Part of a small language model's weights: 2 heads of 32, 93M tokens.
Each number is 128 + 32 x the weight over its row's rms, rounded and kept within 0 to 255. Layers, rows and columns count from 0. Numbers have three digits each. The size before them is the row's rms in percent of the matrix's.

# layer 4 attention key, 64x96, rms 0.0545, rows 0-63, columns 0-95
099:168090084123086137080163124115092116139130148119143149100117181100138141132168083140125177167165122119129077154157163127139130179063116049113140162094099146097157134186141129131117187157094091085122086048159108179148103098133131100091198143093138138146126177149104134087140141152155146190
107:104185133133154101183131090112151145181140128179071102081149133162123136126094167128106086108134131104162154196069093109131172073124182151122147095062105083115116129094084144142103091117101148127096186129089190098140190171124140132104124084132114102083126081130161124117110106076098163093
111:124094092146073134094143134128109098081102084114155141133106161107164114164211099175105147200099135143102145087144180151108079177143096152086113186169131154129143149176125124159130164143100124090110094127142083091171095139142080112183136164095130132153152179103065129115124190118179148163
077:147114121144082137037069084128111152062095123178189090161163082152142140132155104108128104202077120113086118142139171130113120151130125138119100127106192155112201147159135108085120191156104158135153188119121111151104118116087140093174111120116096095131117125103094133083147178104180147157
080:067193132081156112141142141128159187153100115123100099145141148107125138093105145152101137134091169078188139142143110110134152095108159139097205079099097081153076101143084119117077060103174168131111141097114162138169115187172133113124083091135146103077142083154145137150141092080079094156
062:101099132156135143091119138156101077146111144170111122136092039084116169158197119182089155145127133181138115067152207142143071186167085115094141102166148201109115106153105139154169169096121113092072141115132116145163109066106134110130129121131091109123096112138061116118143154163132135118
070:131091171064139166123132083185164103115181107138122149097116166169132144070128091062103092097144114135131145148096083179130123136132104099134136081118128118137116085112173122208053075182177111138082075117126106167140141183132121127141129142164116086145162120170100161158107171185138131122
078:142110146118170107106098101132128106173135100108165082092080223132119122110151121092130166089126153138117088166103095174145162130117131122117185108157125123174124094145163172154026135144135167113121034108147067100094123146162176155147156121171143159143142144130165131115187121116072109153
123:095174129116155091169138115141166131160148133146090140107100137150136122091079162098118106095136129100149147127120041151106215067149188127130138118093124078135050121044142142103115080099149173146110117158109152061152150168152146129125142128140167122140157120181178129110108128083059148115
064:099108111091128178065139154107126101069134120098142155141108130143163115174130110097099112122118074098174091091122207105179136178112125083195170108107105145163142112122148161086178137115105071127074161105136132156129155090107072098118087170098079160117129127115110153164093166201099159112
093:137112187143141172093170115156130149120104115133198089117089173108110153161129106112093152138109152126105153164127153095168129129107074120203155100075152141147112104186174136181085125170168170171109105118128061136168046091170121160089144092106149125078139118170162124152132188121110135109
087:114112104038152151126116137109084141125161123145114176107128122169145107120129148095169112086137111194089139121109189130179107077145219126116156096145119154116135127150123126090165158118108162131086128073145150123073170082139131090115097143111139175174105190081097136210165125162105088109
103:099150067106150120119194121111090151117107140137157139117178111116137120137110123090174111146119078099161135097113121083141137189148152113111131197205131155153072161125103134074156114087119115134145150116123192089101191092121096147164074132062057102160122126057171116166108101149146108124
105:083165094204088148131017100065096141114147137169102087110127110120133084126197116201117142155164152160085175138120148131101119146116092146141079168088132164125108142107125125108108119139115118131150156139160132097156050117140147148192116104148193094153153151144120151103172134108168134115
096:132121133109109197076131100159113064175097154108107101144157190140101094136147124112196155180122112132131185137155092123042127154131089119128085114114057151114179156115153099188116131131061118147156163140172111112142171148137169117093150150170107143105138149177103120121092055130104117101
120:148075134100157140086176065152146122142103124075133091100096195146085190173157141092094154111126111143166133168158122134125144163099171072089191138129107131110150103140120098162164095144128148172141077134091080153149129146181140172090087113154126194108170116130060098168119122146078140124
108:132177158133162146156165116116155149139128183173101109064130143137121131153107185126117134092181168136180153192099122158106164094107162142110124102078084102112118088127115113161136114115143173114112136185075162163118189175066148106056079154139109135082076071110172144111135103123094107099
079:129146126126108129159088129178117115099147073144102117219097103171069110134092168170161123155080115131077097067154125133201139158109160147145121142142142131146152212082121108112121108112113129151151123141129096093166096106175146195165146068158110098131201154123141129151101167111170097101
078:104048125133104142067132162116128081085131107113174157118147085110185097139175109172165110154105107104119125102164156113138095150099129096119103137096170168147166174202169115131134140172100093090142151131165090173134093070112088144142129188113130153127106092079070101145158170176120182118
103:080158162087147106140132070136151133155161198119085113083155114126075166096069155108128121076133121110186083186107095156112168111131134155121192098077144110102125069056106124122131069103170139154110143129168127113161142183159140140112126089157106107108144104142157134092093133076080163098
107:138113108149120119083115169133060103065131100094174158162131134094129158107164123108148143144101095183086136068145194144084047155145100074126091146164178125145140155191111114113173145154105098118177103104152099110103091112077138162167141154128099130173090194097084141144130137137146087143
108:068181159117141128169099116122138159186155164135097073107165129093062100125102127127098104055159109085148084182136072162127169129173081126144131136120159110113068081070117142099159090137129143114112129080145132091095145127104142105127164107136129140102160167159201056107103089114113161110
103:205119128127049117131102142130097119085129143129132162154075110119159121207185095123082112171079112172086139083131184086098063133099064129148114157151110151098161158191120106118146156114092115124138126138136118147142091095151101142154154132147088149155114136123041159161164145143172098151
127:156122117111073097091115165082139158086111105075138118159106083103159126191121146148108153126095102138124166068105187127085094112093126082118057137121113197103156093156135150099091156169067126166176173134142156139120144113144143131138135159131163141178100206091135147143129137150203170099
076:138184104150101114163155076129159122118079129137138138101054160141138147076089090068077125091119090102160071112136077131153171097113136160171188109117144115112073069114126135118126137086187117141111148111102137137099131172122150120111160127117196123093073141180138114095181155098065173119
151:184048081117090185109174158084106103098105100132142147180126126138128117140182098167122150139114115158101095083118215120133083160119126128113110164141147175141173167189133102125131162121086107082161109121121092177151133084110071135114080167076075158107156138095083145128148140147166132147
090:119110141185131092091195139083129146139157103073177088165136121123138134172166097153105153150128154116143146134169186146173119158073129086064135161168107116129173106168145173113121179149111061134085141087146145183151172125128069125135057137152104109120094095067142096102139146126157166157
108:145140126141173102091088183100104155122125112111129125168211102123082142124151156169198074155135144117104148116144165092114064136125115183153074188156094132090139172151119103084144122121107130128130173155096133102122154103112163065089080113090106053112162144093167111139094074131169122093
108:128131149094176021107153134066141157130088108139083160132179076117130141141142179163148082119157110121185154160095168111125132122146135133106140167157097108128120142112094131133164109113130152135112156179111184097130172119117114108084087160134075116136155104072164057175070050142131122115
098:094182192142117094164141064126111180159123169130070158094107146156126115120097158090058101103121150135157105086070116091122142102138123126094107140149139152081085142137149094085137113072147140108103153125075169147129132120167101151164118138167100142170167047101106129122142166042139083098
102:169101117148122141149129067148153104136139102064178132148081170113188118150116112093072118167075141125107148072147132163150098069137101152131095108119145099184130064143153116127148186110198150077138100080104124118174082152103124098109155123118122163115107121158076143107184212152109141126
114:098174118140098079146087119137144120097113103101114152163118144142210134127181075114040155168106135135095086112100124138152118111109093176153098184134148123137098094109142126071100142104171169094135196122123158132169068148082091150158127108111129139187141138116103115147184205074137128158
083:103151123100122122151144176168224147143135175186070148082086146139116121098112166107155095093132123104142115190124088134140181099156142148153150090069129071099121055105147142149150147130144118174140095139127141116113162180135183157085151152159106146112104135144191085176150112103067147154
093:138070083097119134121119135104062097079098096101167101150097121091137141154205082147138135182147141158145173062139175138095084152103126116139098162150100160128171157204124120106100165155113145134122132092097156146153141070161056095108139163070159134144136160083111140094161107157166106162
085:115188176141123102187155152171170158141154170118130117073125102180090092109070163092173099105115144091103112173158058099122171107120183146180172127112159103171106085096146128129109112094130096143162169148105139104096157181157185131116116099165127151080149141130153172103125129114069109087
081:186096117152067170094146099122096149070151118127191148163108093139177099173164099145159122207131173174146129126121170106096098192079103101131075146151165183151138134158137137162167121122149150131160118135118149160121142090156079125108118152067076142170103156097067120102158155160138152139
069:141149080129136168076158082148097086082107109135137098187133087074142111149175076177079177145090170154087096117087195135126078130103131135101110114132118139065139110108166122105130171115099107090095099159144134126117126116103071083156149160134083144146109131091086123131147179105156191194
105:130204114124146159161112144113114134174168110100115141147077133118139136076093125137075179094131105106153103131160106128159188062147174154088119099155102076122126156094146165142152142094148188128055143106120111141063111202119195148130133159134193116062146108139156101146154134132078151131
118:100055079138114150148107090122107114136135153082181092177134082067129155172204102129121153135119154148121161140168187105114093217122069108073122129088148159143178126184085080153156155129136149104103142111167134157122119111121121127160117093064153167103142114084120097098133161143146155145
126:155075112164118137112094135119091102076106153156160127182149107066109089187124108157113117185131091181111155156097157061143074132097084104131098156168154152099156155146105125121161162179114135085114182110155115175148157120088112116105082119067127131154121135031131131114094115157183138105
060:129130073117099182071093110099137152082084097138081116079161114103144174113166140175089175153161093138163090169100175111134126134138089143153065167111047181111155166186145138101150108130081137148144070081123124157106126155144154134118101155086149142095149114148142092108184157125116154177
103:071181108129148134207158112121143095189160139138170135100123087166128119083138162105146072132108165100086156143063135166162153088098101171106225164048142083168123127118113109101137128105154137094106147131158113098152097169117154137083112148149114126115088104143138182096120095125086094109
080:104126153131081131135154135140120102142127140139144187102139159113110150060190168182082138136098187133104140139127110159084132112156102118196132103056147104112131103062125148130135132074136145153156140071172084174096169216094114158090142196150135150110124098165095156108126097072107133118
101:152138171163121156133169161149127118154081085193137156074162078178136131144102151203107159146161114115154147103126097095149190121081119105136122133103167114123136088128128076121137161136099133105124120138131126126120161120162055115112051171115083164156092073113140197105074141167195154102
101:117134103138124127143204126136118103150100091144205125173097078185130145179201139145133179144130151121180147115152082125147071169111085155174172115151116133117038160132134127116118152145132112133147089098097174101169153146156088200112156085154113121110164131128067093092107132121102143164
106:139057103121091147122139125090070110142080191098128112110186146118121179188143114103097127162085090129188140120151192095130099218100092121105159133160111123091177130121104126166110145160101142106103122150104127148110170156120121159108133156118095146162137091111077131162170154165219117156
100:146144126120140125138155189149093109129162152159120065120141170143144140166135125154051121145112099192107144144088158098167056105168079057095131112136103139113159098175084149162118155160130172103067104124116131117129105143107067079146160148095161201155132145126106131063168130109083114087
103:144112116145130117121111115146152141123136114181135076211199100175134116163194083137118094110094098159142157086138121108144139204174102157158126120155160137137121141114148123106185076128091081127139172115143160111130119139077176108131147168131102070165099051058116103162113062119145126108
140:073200181143113091177120118172178131132154132128105157095111109143112095089081167107150112130080137078084116111135066140163181087148148152182161103117155075184091085045165124118136092128182150161116138152159155114106104148135152122152127113188117122151086124125172156165135142084090130141
076:210081102119152173130151110100075138143094148122138124102134137069105131178161090122133133168140185146118070165117147114098113104082093085140126135180102210103166147204110163085143105091052164129094096147122127169133087123156115122140110121117137115121172132110146167107086144195160127098
090:144156101148077178110162056150131127132107128105119147120076172164172131165108100200092164123090177155098140127120163166117112171143066125129072121175135152143123176127078086134135130120061154061101117156186128141172114123115109129116126061112138098161089109066149189118128129146121161099
078:130151077164136164165129121115142065126140147106111134088144145091108116083102135061152190116118129058124145083116134147125141077168106129200154071138156075140132098161193167166084125164113192182150132139155073134057125124112142174068145097142136117120105155131113104123162140102077112121
124:124159154123113118159118151143150137116133128187078124113070091123113082100086139123117166151102121070135111136111062102147158111102128147165149116081143104167086046081146135084138122113210125174118142124162127106156142205149202150118128158159175138121098163163176172128124164081103168167
069:112118125114172085147202176143129128100077138097108147120120132104098135170161142103112168114142088152138100141144162098067121121151142073158161103079090126104138157137103175137050149128144050174158161184164086111104192159158094162131179143107136100107128114096094165070142126162141183107
066:041182179143064095125126095172149117162150142146146199081101106158146145172128113132139081097162091158108149087142105067148121141165094151117127176125094101171125162123120090107179103154103170128156084135139153113148152150097207075123100106105064128150147102115119155087140101108108151098
072:059167154165096081161089090121141134084136165101137103135179142078094097122122175111139158119130153156070129170095098152118115135120154200188074173159125117148130109042155114093152127101069101119110155131145157105120094091072124110162113088159089131128093173087113148081117126132088156156
198:184047098124118161090133092132104125091093112126177126131150128115145143194186083178107120146122103191143138107106204130144067145135121111097094149156116190105173169208113149126147158141051109104151126120116156185154164101135079115116121165081108122129121150092087144106113140139153144136
079:166098119083148131120154173110074120104131071121174148190137127129161172142199068130079154103151148157120156133096158148102123143096148138070083114161142140101183116207132121114145133178096096133133131109084133143164097138124114096098146147064146110180190178108054096152115090153118129114
099:074155182144136112156096145169152149130173102112112107112173089147145137042081186117090113164085113059089107106140093089164210083205147145177134108138168101175089132075156103147155113119136108170098157150141147095118095127137155147153162121147100134123111108112148133133146178121075113138
102:096145137111125085169089142160152164158182169165106116107119088161124135095146181136138116104107163081135187085088157111090158112106155174136182155126114096159109063127134080105075122075182116169137153175118146142060105143170117119176090146185131098162092068095168134135128149120130082120
097:115099078119125084078172149121138135118164139188120099145129078127143167106145141153126088111085082192179157091124131105183086113128087155137134135134172087103152148150147114098083081185163191160153152177095044119130133127082124079123093091123127108138172168156144173141111108143169100083
099:176081138157148130073115128139141091130150140095186175151185165194141145127165146130108109180158113120121141095172146167136163132085126137106116123159084145079151152152074081133115124104131175173165129103105085133127207099106110165167117143123128106149171182113068129064115103183083174102
103:175075127109126136158153152077065098119139132071189086142122130121087120157131101189104134117175177172175125162056179097100125128096115108072094149149169167079109138150120155113202162120137117090154136152135136154148164127122060106138073174150108161121145144127095146123112082157178141125
090:085169194123093150184154189157156129106130138144095091093154140132110161086102158101112096068141053106054095145170068098104128132127148102158143121074153058164128133122092107148145114119127113181146147101123113164101178119115096159138093139154093143094164113162159071120170100113095142173